{
  "n_layer": 14,
  "d_model": 192,
  "n_head": 6,
  "n_kv_head": 3,
  "head_dim": 32,
  "d_mlp": 1536,
  "vocab_size": 1521,
  "activation": "swiglu",
  "norm": "rmsnorm",
  "norm_place": "pre",
  "norm_eps": 1e-05,
  "positions": "rope",
  "rope_base": 10000.0,
  "rope_fraction": 1.0,
  "qk_norm": true,
  "attn_scale": 0.177,
  "bias": "none",
  "tie_embeddings": true,
  "parallel_block": false,
  "init": "trunc",
  "init_std_qkv": 0.0278,
  "init_std_o": 0.0,
  "init_std_up": 0.0278,
  "init_std_down": 0.0,
  "init_mimetic": 0.7,
  "optimizer": "adam_variant",
  "lr": 0.00296,
  "beta1": 0.9,
  "beta2": 0.95,
  "weight_decay": 0.15,
  "lr_head": 0.0148,
  "warmup_steps": 270,
  "schedule": "wsd",
  "decay_fraction": 0.837,
  "decay_shape": "cos",
  "final_lr_fraction": 0.05,
  "batch_tokens": 262144,
  "seq_len": 768,
  "doc_mask": true,
  "train_tokens": 994200000,
  "steps": 3793,
  "dataset": "wikipedia_en"
}
Each number is 500 + 50 x the weight over the matrix's rms, rounded and kept within 0 to 999. Layers, rows and columns count from 0. Numbers have three digits each.

# gate: layer 3 MLP gate, 1536x192, rms 0.0911, rows 566-651, columns 0-47
# up: layer 3 MLP up, 1536x192, rms 0.0827, rows 566-651, columns 0-47
# down: layer 3 MLP down (transposed), 1536x192, rms 0.0823, rows 566-650, columns 0-47
gate566:532596542446532548450526378534504553404435463453454540474558509538501518506523513519484536477534522501502527452503506419566448483410499497538364
up566:534449582576442478454453533445452565443548406431537506465524570461436502588512526498585432500555420530464433510463512504518428420457480468547537
down566:516431504459531486390502513492474508542433503554541509420582472464534412407469434406498430542533452511513514490516444433546573505600473629414521
gate567:444442535436466550466519449477534497476447527479479511424566448472497482456503458408476508571523498489469438456625443530489471532430434474463434
up567:558470610515447527518536568487465474390575476469570488507501501476498638499490572454492478473483414596428485535595547499541505542497527502511503
down567:543499439435566497467526482616453502500462513544468447464434461548532457508507478451481521538451493426558447452483484442549504544526605468486575
gate568:512531416460561541580476447474574495522541448516521520582419498533492463438490328510581433450488461441529515602422465546440438530493573476508496
up568:555542556536534518532537497500490555459490497561508594444464538491432509496520523489491474563555494510515403462443491485459463549556532482450437
down568:447396457491526540519417428526465523483484612418482523539439577518500454457465510537539453482445434541459590492476454488487417428444465479513576
gate569:466559448503510425509438456628509459428479516456569498502562537434493531464484586489438474470505524512437480569509544508408535459475536529541547
up569:458519563517447442548450497509423450528379546498568533547476533570405526451406453473511474507471490512469444515500495582473490542522489479551457
down569:499466495532467565520502488507466530456470500580525466549465459424452543462453440476479516540537519551424457531481528472479434542488429493506491
gate570:496398501470441550500587472633440602461407498461463513442614514435422671582528524415516423469477536436512491507557506479541618372467431544478468
up570:541525512417518503533383489484485505580541501549502506524545571484505505575472514502483480462425493394448478432433485513548505543491487501536425
down570:508439506571462467566626490424456484403542524421495515496521468465561456425462511567467425424466545544582492476469446483470493446518482574488572
gate571:501532514414541549409459546477417397553460540518557487528452481446563487568513419466438473521409403381461487452478504502503598490502467550587576
up571:564509588563500581516506513500485478498462556439423532604596609523525492508484566509487455519542400606455579504504480484473539445572518489524569
down571:506521446533492463553483549594498574511545483482519513562509472510496547485530522480533505450521452481481456478577440479568546480580487554523402
gate572:542512598477484444445419545616475598621513422545517527466561359407524512511504457457560506485524468530490566513467427546521533552575441507532394
up572:492423540539510556503492490526519542528574471483465470461467472563518465463466365457554506631569490607570553522485528416564591474521384594507478
down572:503454538438465435531506533580532621624534486489551465520542530480432517521538568583479414477489372474419541570427514478526478566585561518438554
gate573:497517436469494489463549560536424518504520538479590477546616605424518499534440441537565527541465453467461526450550484475561532501435485459531490
up573:579505565534442507497467525505526603414521625535501420460596485535490458513621528592498434471487579533587424437503519515551518534483465489576536
down573:521475497487444445511450556515568484497460469544426432529467520418499581495412466534538518535414544516560501524550465522431566459578602597442532
gate574:518446510576580526539433520538487563450520513501525505495428482475450447475500449419492493471567558604475419500496436560462437483449442489552512
up574:442431479494528500545456483496485476463480499557475494551487526574578510438529495435460447490446535465492485470505499434501522502455477575547471
down574:500525484446558458409392524576528590449535544464491466461461556500476489561460409437515474488515442581606568551454533432522441449469530530512504
gate575:533506479483493406437501499565533562520524476495474609461482484500467545467524476467501496485448417417498536454527502529470502503532558521506504
up575:525518543439586489516435414486578487532531451498472527476517527470385479503508476540446471437545416485520445514411519522508500457457531570538484
down575:414411448438497565540535521531457494557543487434485442513465491441553511499410420421577478477530429542495493502482421543481527494541501489474525
gate576:483433501533510516479543514484411522508467570485503552446479379489393521488458506539517510500514491492463469483379493453433380397508454415539481
up576:587522442508577496503538435452463510546469485491533445471432490423549491518476562445455561389554522439469568481474503495511512587424514470537501
down576:464459409502524439447494528585441512546433426426597448531494518509474504460502546481465543468434436456516538522539568530577555485499514501467576
gate577:453484437431496574530470462469532512461460444515432584473433442537490610624478449535483539477475475533446497447418353403522480431444515528395545
up577:423482491529464385446492485478417493504473543506419406482546452512562508417420525474548499532464460524586452512486458528426417434444453519519492
down577:510505524443442486528547519471415499568582488553454496495503499472584513461446540511434514468444477480527448554539512531507394476558484477382498
gate578:580511607473472535452475480615508550576495523486516481505429560445500528539508516444553474416475457446493557513506412483556577529528529515427507
up578:479508498432483415551514543554398511499532499419530487490529541524501418431464508463509451535569624526428620515522576572449461437375534589437466
down578:530541529473466577458545450472476552420501438583433617524520431465499471456532436438400500435546522469505434451476499510481451500458404447542470
gate579:522406512482539538526478496523515527538549538474497540544491576527534471495532473398495541445531489396501527473547486529609563499439539504520501
up579:539480525474476465549495490554605462539525611472467639605394567553489495515460547439549419488543586479450599513554513443511513551429534452559491
down579:473533520546549480507520516516473496412424468437536473412475418419442571471448461511509463470452442513469502515430503481477467548496470528529443
gate580:496464516543501426495487442542491533445500494445441560532495575415503562464537456472573467455480458582531579552468504476559459470483517582476488
up580:492598491463474487488499529421440547477486512571503472517483501516501496532471558513499482508474587472491430539631509505505582546568514482464558
down580:482481480491500546477537485486494484521471545531522590481499492585580513510527496465479588536439525454468480499502476441474479499482461535527527
gate581:505485577490517394528510441463535567508428512557485435515475481465504543555502496478416440521473585455581554425527493470530548468475491525499496
up581:514504472475504552384484478525476525465567487517501556527530494535568599500435464486447525449586495509507521536481533486402408566521554472491486
down581:509495425405527516545565500457456467465466510506462402490502523512415469453588526481500475514448563563510514460566402436449527490474451596522460
gate582:525500467473567474543407550462475424611475513540455483527473485469525486520540401552506494466618519430476469438485482572433498531505545509507513
up582:500527464482438449493569537484515489473524565526479528479417572461610467505430466488557453508483511512534467486527506482552459526516460452472503
down582:528548515436500410601439510504524566483445509498494584436560509549517511556506542476524503586422412439449556460470436516474523427444558445554556
gate583:463521455455589500488494590524510473547517561484491532604410459500535541593478503402533529472474391497487520557542448516500485582559420472518493
up583:473593516462534533400478607526533527539463564488526536474464482549496479512472459477496566371494483544551488558618531517499537552478415423535538
down583:523482493549576519569424576478577481542519516439434481543464537569526525545525483429506527443455479509468440498512609533614535489477465445478476
gate584:593448466496552445465540558585493451480369433609477570620562504560533547515473417464553464472484494466483487549357539540526501583502456542459457
up584:458566459538490553531548402468551534573445505522598497520512465509418528494612475545494463489388492535521501481476524539531445531513471516484456
down584:459471494491516509544547527437523580551479511484458601421519473530478495475473501374483509609434538510409497481598510445464606611540516511463535
gate585:525512510578497537543520486570473536465510553500518646460504500502554391501540505539461431493491606528464538465550517565482542425517500471530588
up585:524498559526494471517439411486407530403541562451557452528525492489529464449518538480542563505495503489497477443435440415531456414592536491415467
down585:494469637579573499497422504494427560533464545459452496552524500579450457414511546473517542503538475519562503628557435528409509497572567523543554
gate586:518508442392447499502547497585483504497528492426479496455566547487570473444463500382434433515399474532473465542594485539529553425516497540559539
up586:568612528481577520517457502544450437510543536514432496502503544490422567451439545447463503518552492478489424452484492550569505510491469600518521
down586:435415544500454525486498451434455470501530503433449514564429497511426495521473458497472556511460663482510562466562500504462464528538476484517551
gate587:485488567473582415366491512505457452518538510563520526529503538440494542531442487531546449512491456496488557587513513488569571490548536543541535
up587:451507496431562539554421402497432478474402492485536551555518568483533582449541494552387506478544548492489475502424528516520519597548540564541514
down587:465511373490535533419498547524472571511591530560438517437392482465584487560587517466579531512417506491482497510448550460460504518467461509580473
gate588:473534476370514411460509528507522533532630430423537505566429436569549478524513385527444569392410491511483531546500467480486562479445456539516485
up588:535454505477520455494441398448483472556472500541484504428556497563503430488418510508471530535459438544496460447338567600447507502587525572546521
down588:508430535522437491477456440510445374478502551489431461450528450530506469442448513518369503510407497423495451539441465522510377479518630432491531
gate589:409429532487563491430512527623502475500454564539422597481445521488470498499442415422516535483568555508485483510568489558609550515419455499521473
up589:542500520494479496532512545452451467532530508543457472503432593468482509570425518597435448458512514502469536515523420539517613498451500513461555
down589:485562486554542495564486578439474464409575396511542525548524488514511397484549532528507521524422492431528522507521582441486531425545536423573521
gate590:495397425524513549487376525494456469507524549543515471606491502426555555530563441433478498458437498388533450491373363544532528484497464536526624
up590:445459511513459535444481466577526504519443559578499501581586591562496566594529584512558459470612493570517457484582442418389513502527517494408539
down590:514592490444552499473511551431529512391430532447449517495540531507557455535446522545433526451512463436492523487546428460537545501403464487549427
gate591:549547415409541615481560444470464587559502589447537419422436514506548491562491481611523567454509477409450497514517535492492498449498566508598548
up591:413501549575438534486540396434563497546376447525615511419596420415482502452570508477456488536500461516488517460513421458526430564497565514498514
down591:562449520494467535541483498455417515490492510485452510588577414539519415553508470549474541458543488503460461539417507551554606547462560571497489
gate592:508540548526436471502408561458569491585476511477490545447465460572500580550475479508481495529557522458441506468560526614532466511501519501518457
up592:490512572541447553470440437484436466523632543534501495485521568524475531591427620536533462470484541529605557494537538428530512612573590507474526
down592:540449477549608438489489574482495486396498511360521482490395385564523485433451543464485538524427535458517440510412517483502570499491541508464479
gate593:537547563631513527407528449569490570442530491496467523473458553493517506516426520511541507462482479472487477493478468520553479479563514514535537
up593:428494498482453467529596398579485513569600469505589535495402548441509533491450487512432502523533379462505486501489485454502547384424550471496505
down593:441474467444430601589449549528506482485496474443596456483450503464538554515560435572514545450568411607504514514504451447479473503450523513443531
gate594:495516466419496459444434444502454494590501573452528490540447593477512449489466561404539481539592437510489598513468538489559541571424455437635496
up594:538510479415528425548488499466487463470460379527405568502485504518522570493503516455501487576572478510483502470500515490599512502353496556519442
down594:558489564518489481444512571421461509449434492454400566469492467520547540575474416460520528484426546449612450467523503435410557458417551497558534
gate595:425536523493554429478580511448473467490501430662474505552415428507562595497475426445489546425355425458526523433404422494543468527420398472540572
up595:413412495450424504531522436576621483515495438448502458472563580314548441541438481373523551539434519494511541464533486479498541508521399589492444
down595:526476515517474463528539428504506491467498589409546492475514618467452388482364518573460517528576531571496454573530536420481482512384492482491492
gate596:414381503658534537443405516492466487479490536598468522443528479438531528478502567471581521594505499502448447540538532485469501497493490481513552
up596:441460510533507498443453532496501485452553438498475570475414448459581462395443468548528524544530544514448524643498536463534505461462465343502544
down596:518472471498514490563430549479500518546448499501507435469468534586514418507421449473561517578609516502503544391559480516489571556555570461496556
gate597:548460502579558476492605554452409452529440479540410503483520494501457508593455486503548409587500490477585470504507444618405496446518523496455602
up597:467536499434503504559573470579534440458436502436465481474431502434495521500457504547531436547469561440445560648494461506573390525488444453435508
down597:533557483536488510530474484406553489466604485453401435459544525545515470545649483449529526405507536501521458503601462433328557501499508495457503
gate598:472408496557530516496555526511403614538495428517521483442510556534519498505614477498527452428514525469453454482545523396465535517496566472548462
up598:559511544443584524579512503528526453462511422515507444483443473548502540546522495482396484491567487440571530514392408454527506479513569403475358
down598:475538457467465487516472491524512525527538487566394479540587516529457455464507506522487507517393498539551439550541430568428462507504479556440469
gate599:632498523501455591521452466509519448507560573532506499520529538486548516380458630475581535546465524485527508518568478490429473451589483627491535
up599:454572558438546456465436473481481468458532515506533511537481506582553429464511488513490505498515558487488520444555490616487583510569599500521476
down599:542555609509513569511458453527454526473556438550544504480550580477540578521597543577488528494525593509500398518543481460463522654535505519473578
gate600:470463505568451520504516456473481494490474481453465550499504566497585553550447485438447439525476601387430521483622463456519550486520465541621410
up600:467485490493482435484445540476503395571521441501578444515434517494533418430446529450542513437463531561528574452472476451428506468481496526511481
down600:562493543494483468536423474487500488464575561484477551533570435481453410507478504452480510456493508535467525400390596488569475499444486498523543
gate601:597483442536588499466544551485525473553482468441437557498460476393486497552511462488541490503547631494474441525526492524451536538472481478508515
up601:500543469442549422405543563565523458509540491364484587489525467589536542549467383527488526471447476422395553565538489479547482517520507526525484
down601:500482556506396508604529483465519505585538534453414369581505492447508395507459404436566447546478530495511532528462446451466510478538535469379532
gate602:554472484559479599513501543511522547506581491438525437534541496454431499509479442529452442484459503454487479426517542548547440461447477510566506
up602:510462492495454451568465533456527540509571572503500556439564417481496436394539523543549459545473484572562534489503520467502499481592418403512452
down602:518479455479533534512456412490419532497565492424555433473486508506515457565437503492488520461508509409595493498456530508414521495628426539521491
gate603:430469473469465463494527540473511487558478478552429441491437479491476446525540520536541485459480530439523440594392457511488554521476474513486475
up603:572542471542421478538373530502409482563558511641520507499419457503522471491522510551484612423505529491525500530477497516484609556454457578484478
down603:511564445473468467460579530566578515526540486472458466553415540502409547520473538456551534516473462488524556507471464534525498543503494468541457
gate604:507567574482460506490485536487422539481459547529566545530472452502437421404467438469370425509526549468488461391451606596463352476534468500601463
up604:456393482434461459485517471484489514526552505516502542464490578532489487569468515569394458391428515557433534434470544504600550463464543459449491
down604:404501501558504502495485501529564532506528516552423561497500489541521500518487499485518505468573496511491478527456486527420524571584486616638539
gate605:505527601483504560460538519479491431643439529541547479540569434409436545480512593457565495545529503493594519530488582423466554601456473567518499
up605:565469433493512523483474543532444539532447554383460529521418486493444457525504543463485496499443463507464385547518442482386508533497525495544437
down605:475463473558508545434512488504491494474488520528624469533490441482496493464491613567515510397554523422586474588444522505486471502560509433535563
gate606:510529451399433527506467525562545477563443487538438421570491511571464563550447419462409586464466471430448422431493375438528557559539436448501459
up606:584574523526447499533444474502516547506551391536557542544605384525462467390505471503500592382459516502607559536575467460448485557478539573463447
down606:548547466497494541521454535498518482523452432468520442519475541522460525591525465546475529465485543604521504464511464493568565447508530549587552
gate607:444530604443464443548474508420500442447589500561488459543483568435535478431552412522520490468531543420461416444447625423440481529579464498480591
up607:531562512558532481573542427550575451510502529474518554503548583517560448476497526556574461555397487577542439545417444551439495431475503530422509
down607:492495566472449613475537470493449545567547589545486572489505454543517528545498467491510502539518471669458494490432564426447435450475462486526495
gate608:523476558419497442562503484455570563549517488524583472486472471631412480434561467516513511486439427545607479494462508422579499487513516473561461
up608:488467496478531455416538547524495465544543592488499492431602426544565541517465474479491502593550539400543475447479491466447468379527543496471567
down608:526542471419504567404465514450505527573537458570453487434517522475547429554497457496507493482543570523528508548486539537449497555543536468525430
gate609:466432539486490523490455462509545531483622542464390512493471571524490474584620452505487479465544438484366540432579526513571495506539511485512373
up609:464520512602505520432534505554455471379462556485467505500551545522581487543454562527578487613573487500457514518476522521498369542425528554465506
down609:547528567515509530506496501470560447399584453504497497591513396529543459478467489559488548461449502417528533507489508516499604575527535541415553
gate610:508455565466573476457550504608535546467491517483486572484535501488477532455501515436545521487515522483474429473412468551459458565588492514592484
up610:605490457545480552431495563442416463598521370477488473495398410521470461479445511505496498439473535514413454510501442564474504552483555434426474
down610:447467484516480497464428484505521572489536541515462440470491540521432505467530518505490546513502534479487422489508539475445465480510518449497583
gate611:514477408487559493598437410557435483573503526484569638572554450484471599493440533466519553503480485529383511524383436501553558502419530523450529
up611:492537532427478515536446428473500514514533515451447466475475497395497537418501507428562596554458589436506472454504476456499547446412473511488530
down611:428486434502581547493463472544503522503466475432529540474526541478483469579512477436585602499491570602503488557434445555519531548499360511466495
gate612:427487483518583552487534571558529533456506545554543547483561571478573584577501540470513471445519537410478480486508497490464477463520481477546474
up612:404497543524489520533468544502523530445555566535415532489523434494611443490396447504484439567485511459556515506604518487445489492555502502476472
down612:515488515456451493495560449433530467542465525583472467475535603452409445458520545354505515405548493447522534427480504489522472469555515467466559
gate613:490488479562543464421357533468458506472476564444516606466523498509584580461521550460563497532489377440525515445497529511535507502477506481492526
up613:532501540496522415541504460486501435461439406518517540407611482385449430566419461564413442527473458557525500448457573558524461527548504481496430
down613:464474440390460409519501479502495446604610520472542430454436456542526599493511509421505524493438546578534497483536491469545514500504556457534519
gate614:476496498499507451484505453487411486471558476505567579512502523524560454487538461517585433400554504460453490560431491476593485416647474576617542
up614:548509534484572444448483523515506497568533545505421412513470505491460498540553551505525543473533448436521423495404372511500478587456338497496497
down614:536349553527473592395530458430483541478518456469468604483375486461527509482492484548661523476578547510505550578561580379474517418573500557542420
gate615:505431495443438511549531517476440553489500511543444518519411590567549606480478496485474581531543527440597429458525449462519498475556460556512406
up615:469497508445463557512509527554439601549412438477523476436526571498448465538417449489431526529435600465483521540460551541514506504512554491534553
down615:547546526526496481406445501484519491558540382483480480513485475518463558472531475484446474456453551400516587470470522512568474485503527445509571
gate616:496502557496516562414556569551451547486539425506625609489573414488438396516521498485489492534561502640435471508476599407515480492510469560449462
up616:536567488524444475493419528498530499508538433471489516560462511485442480497440538457523410459528409466486437553550415531569562558471448561591302
down616:524442452503470622532562516452501419465467453522484437564491454510473477516471542506438486426518517504585425558415490606509548526533436494462561
gate617:517523460524517522523565517523427493655533450496476605465514482536531546499456445539426492499456593489564545540529492424530557542505551510543469
up617:555548513445559457478474514486643471507459509498560423560483492446462495439519528530516545519509488436538533440496520501479471484461487553582519
down617:505519521513521477486477532482511462526540461488506534493564581592560494508428509525569510436543533426591523527449480467473501553490455571537456
gate618:554486600537466545499525540527481594544444473474576509439489502533584455393510391521476581494459439389412519544542430537497488609462533522520631
up618:508588490458300501575458559458571519505514578502405493555499564515497574488422486394443541527529525494488450490587531472439525482330483502498521
down618:535557650498470511426474551546445509459562519539474516474481516451484535546514522512436507506479507641591515478536551437575637487492535514546568
gate619:461404483461489546560443453583509550491516547438560501548497557526484584508411490488509423517554500421549483400537471471506555448516440452556503
up619:481522565562547478507479478560483561528519475426549530456506528481476568559545529489588496527529556560491603476520474438465633415485450473486544
down619:464563470536451457602507547481416467439557461501518497544444533521525530548548520511454474522560496482491573520496503433543480453434535477499471
gate620:465501538531535537436518468487456515524518419475621510484498499476486454542528484511465483551521465528543411362477604428518514541526552558511403
up620:546388488471504473476577596480501518426552550512478420437481444417514431549478460479508541484477536459500550535445509424511528520521482421428488
down620:529502526535559462439453494481435468615479526544421603393487486450573583480533549521497569416426533593448477486502486526482495540490408463536501
gate621:541450515508478583483523435438536439498430458517440578471506630521575458476493514567506520471620501534424452418513431528497443447422454417446440
up621:515523451530598491504446402391578598538507452422581471504548488480449539469425548454507488658538468555463492397506477510628552547531465623456520
down621:494403544495479577410503592500522497507494568570498481437423548521498463548533529439514451505500481504519496428447511443496470513401500558480581
gate622:437475538480458426472416575563523428461536559463633484454601495571537403471496402426456559504559405494468476458528532434491449449471430477547537
up622:467445536469571534478479422527459459460550556638471453474425509410545504517476443507543550383578504553529510575515440643450522552423508540542515
down622:461476498529519526621539522483482466548604516439522500473540589503471412506495622419494512507473547578548567461505471470547526499384516419539462
gate623:517536456547509518526533555523462449471521512505466482477431535543503547462484484511561525487493559473492518518487568526522395499582486538520542
up623:520527538584463526618506487439485470467553530531490576427458499522486494502470510505493479520520466566480555599453466444453502500493585577460518
down623:482496405509429489421479556539576461514412536539565474528503464530534502467432482350514543513486506567438591510528416582429534561513509458549479
gate624:454455597441429439589545430493544517542479560492453584458511497480572490488506440432495608461505519525501519565545452575498503531430505510428573
up624:556542477540534453481497504534502530506532472490603461597444551544478445446479611488462567472455570498414438593522513492517462518462440536514522
down624:557657538433529473549570514567550501456488454576457519539498456412573501467568371442559497467461578403558507444529510443557558570507509536567542
gate625:591400500500482444502488476436461453478544475475464526433561510519534493469506483480502459533458503375515493554458525496410511494553526389509565
up625:455501495469484481421498483464460486396538527467423557471472469484507475436434534538447478516446511491546492542507400511526488483495484570499464
down625:401524551482531514566486470417414565464528341554471529480519445448496401519518418520506510481455488429513515499367535420542516525504529451491550
gate626:559545577535442578603582516577501490453494499508555565595423530566514421391555474507534440472559524455548429551572440557638589437484466457470528
up626:493581552506513568540527527536475487632512454527331443550475486564467488416521393491561438344429499469548430469459485510457347492468624400466479
down626:477490485480569472474441574546516482479516473439559531517424485404419489506453546581447481491405492651497484429553502453515645507555457537535561
gate627:591464508451427484535496475531390523477522490422532544405529524534524496501458467422400551496487393533485461609510563442510504512527470467423577
up627:476438459593516527642461538533506514540572457552385515560504571479364515426561541516495577481516509547503452560488555492410473521559473515514419
down627:528401601539521517523418506487505460443484562503461518445508614554493544529430459429430419551499398403417511492457434534424601484519472510508428
gate628:503535541486449476521563548513440439523522584439453523492596499478485492516474521477452542477438563438529441569432460522524554527590476472503551
up628:501511552454440497606492517457471515599495616481481450535547498501590473497474495508572442460522467514499548530492494487510469596447557547489485
down628:511486509527505483599482480563489562474485545462574501421473457429426481515605468445518436566492400418508401565524456498524524542393484495597476
gate629:515486537497528598389507602480548491426465484518466494519453443476519525514437516529530468528467506428471451520474525517465565498575513509495512
up629:537536458487568531518548533440534559462522451547445477462511409491468547531442443513515469526500504480559541500468519476486544558438587514464442
down629:482460513448466500462449590368449446526514549470523463435522483504471520503525528506428391444445476465453484484511396568543505526510522448456467
gate630:439505511464498579573513508477449473523512546608504511549484506515591504500499493463466496466436520494580536461492471451508444470451547543562538
up630:520403526519566494445488630586491453519554420413493509473488521525462455438458450457474520476577473461474371555576542588535494425606514497481435
down630:504491422544470545430476563514472534586500536529490608527494475528523523472452501443437490402498402472444548508518507515515452502486500513505499
gate631:545518654411363538538555618541540513407478547507515498560499519475549563528494496590418576474542456465492632577519459473415564549410535544542509
up631:468498457408567557536531515499519505468556474451607376549470528447548459565561459446545547577493535547415527497568530598511487528388495570421412
down631:536600508462453473558433428492489525550517487497533483472480452450518584501403546499447494530509500440565494523488536435484625487541510484557438
gate632:489542534474481454398548452554478530496544518596519497519487459512449457513441403437498477517470509474527618514519460515536567553407484467484510
up632:516542552542374532466508537460541517406499454488448504473491559530476547436501460482504426475468547393592476515569441498474496470487534482419506
down632:560563455596528547536509538558469497505476531486518367488565481502482451518489532424472576504488393436482514572498483528472489523494564435466546
gate633:487349467440478482440522514535493528472545412567456401529574514465494405455441494518469521549542501496500483552530502438457405485491551475575477
up633:436394511558522451502487392569453520572506448457442509427527419431458408456486537493525488556475558450488528447557466420450452506424514413471427
down633:397561497583550468485452529520468542581430464557474505475458497480497489495553466510500482483531474473538564512371558441441588429471446528536408
gate634:439428482488441453489553525554498527488535594501552543522501480475554584498486538544451586496509495434496474524402459512424566497431492528495502
up634:514386380495527491460476495471494449495468556548539504443528421552444510420561497474507486526540552536509520494375504518507530463464494451459501
down634:429503582490475500485508502444486484443496529454524429511433504535500472514453533427554504512573525600496525519474473569484452546468502489452562
gate635:460503568429539545482481433484485508506585516468562481494475621453475534519603443489489512486538550472453468648427534570504510417544510514473573
up635:482472458362531463502488498536535423467447610618578443416498491485389369439577444509391546453442391615483505519493555363516529614468543454469420
down635:483388437498489471498484517506552499444494532431504457534534527434456506505446382437557506497488550537544591504480443562556545554521501517575454
gate636:577504536409435385614507556507452507582557456488501529587483477504576500431409528487504539579486431540617555467558593519460560542608527539563456
up636:560578665523536450474541484496543552492431585477375506521459532565497437481520560496456494494462467499527507463507469547437568560577451518409525
down636:504558421366546523534496419488521520488420505494513394461436451469519498503492478495491545489451486596361544474475469427499414412425485506539548
gate637:500566452464543543549512464567517533466523546410499551502523533460542480582523493482491453557501480433537501527523472442511479462490602591596569
up637:625492570571550503513446401496410499453490507525543451490531535612487467535411375455510424590416400589520499439498492458408347416452529541499539
down637:463521464451472468585565521537491425430557563513455474594503527451489513574519528544455600575586531581469553495492455517454532433415477508453523
gate638:523502552479494464530436475536483409414587485478415450468536491570391410436469512390441468557518514421487507450545504519439580500537405530549462
up638:528409476504481506515387542443528447544483478522458497607470484490547473507520576501541415429484518442474458507562445564492518545531514422510613
down638:414542456504534480399471441446510555521439451517411489470485563491508511428445464505545623564454418415491479449560580421500535567517484460462439
gate639:529501490542556444490548517449545578504571431500525454478515443442448517555473519475465522408441481561470510610564459427490487494506472478455559
up639:441494483546555524547410362584465527473541431625446524535526466502500503437540587589436492556434526502469523499410552464541464492478518467533524
down639:508418441438495529450437565519392432493517439468518559467518468485493502507576548516463520470430503514518483479446565531530542550483455514528591
gate640:508521422533453508533513537580466529506578612537516519489550490492540481569631522506453553437550566511385448578503469529416500572466453492641542
up640:524462454450466545496450368495486486408482404425580545448611550540496554524467601560652506562491384616514456493535450376506518414479541443512504
down640:497527449597478497500501450562559522435410472455524451570597568526499546540523523482479497425482525503451439554478532473524395509472497422493535
gate641:479489488527464499418411476490464475503523425565522459608526447484560598499443479581443503434452469471573435506565455385543438497629552444525501
up641:537534515503488446524484480450475434522395525514483387458508453512460569565516519528487498459469421463542545516370444488581505514455417461521584
down641:460546503509444605486391505564498499519506503496511542407480553461469573502531430451485545397501507555491447464555524577487531516492636492486492
gate642:463468507582561538518541520470508458434568490497622617531461498554473554521522469473547482488496413455438482476516494520513386523515448548407459
up642:583504555506383485518482489543532563537579449487414519494541467544449492359488494461587570535415538462522432500512539449416506509531533487486689
down642:526501511590443486438433532488596588591550424435430574488477476407464438477502391423513482563544443432523470501544501413471546509495575466526452
gate643:565501487496517452495351485427449421466545425616473541628556501514496502436462426481490526556579575496523444356490416523539451490566457454543483
up643:557442539512552448534514561435474553578451508475585530538547545434477528511564567475457469616508512510460441500411501492572618457534537496393506
down643:482569449534468512414497485576519528530560510509487480461528436485505481631566469506457545511495495487513520657505471567442572535470563479516532
gate644:443421449498456466514441494522460348538472473585509505574463519484415488600491523519464496506529512529472472473449555473421411479479492436463492
up644:524451555466543521446537542507516471406458480441490537559498509536508491518465512538563476463523441463484410485459535507552457472592456474423475
down644:586419517519524443472488550527478538510558472571516495452493495471481527481489437539591498510501523486498480505502499488527531543562497494451483
gate645:477471540427526565537550489508435584516433535497505468474643480545487572610457484483506493478507479504485425488485497458409472492414518512562519
up645:371586513435499594486571551588410625513513533474488438468502476398510524440475513386433526498448544460518496575569540475438546549513563559474403
down645:429520516573552480442565573469506499480524579499503391591528561482455533469491553529555527430522527515526534462447532513464552408540480454560537
gate646:539429431553510530460618460492503508507652428503526610504510442510625513512484489418530424562585440412454539501460525485484459488567532453457551
up646:468521585477543399488549606545513526548497468501511428416526500407542479547546434451471509593546530584492598522566522505556583544450602451496587
down646:557491462390510541543589446577493488522499411486591412484497558479472466579510575547509467506459448597448570514425455482549572611427504527526471
gate647:531446548538504512514539485451500560473402528505430507488474547489541479483518523503468534537565541450519514514439552484530507484546455551493469
up647:552480562473535447463396474483513429397536451476522499486513535498478420545487449429400497586461533458437441543488530501435541399561411458458495
down647:547519435510459471639552456478477481446552431489583538502491456551489512441551500479523555444523530440456518551477493448464524428406477492457401
gate648:536485529418491468463510545390480560454503509576577503589434492500458458435491513487485554504538422389519476507541514468469500562556519517458474
up648:581519496583533626599502508470493494583494453492426439579492497403482462501462509543520489469553463511457553532500541508491570627438541481604445
down648:527517476514552578574496503493503446527529516582461467577514572526600485508458516460440516538438405453501437549594549519550499564525381521471473
gate649:491549461498437578558629458533520464416476505551532483539523477534523488401519471504419554535488452502552394520398551498473558454492563515468555
up649:438437529520550485477557490547433476438535517415562495569535560469557409539441521513508498403507537553519460487528504454536513591549485443470534
down649:372456484399502436468522503533518537511500510481548496495541599397593430491494392450467515448512432485460468519523524477479472521511496483506520
gate650:488484445553417469403527462472545455522499475505490534432509533416435500527552455469445484498475504519509508482502500456532549514400510547406424
up650:478445474512546544551465532547532508504453493506526511448537570517484440652576600580454525506533472493441529557485566437534453496491477476472455
down650:564569458528419436502504505422575540450452494577493559527433470527502552448535547477511515537478613510516496501496536495471482553470538509514552
gate651:568514510448452500557540547482545419575518574524582628507538557575521482621385467523529513465658580535537532555525455532515446461590535496551492
up651:512477575522433363415440504522424434573464623539527489503551479434578464507439528604569468489537439490442477486399465445499485548458591528555549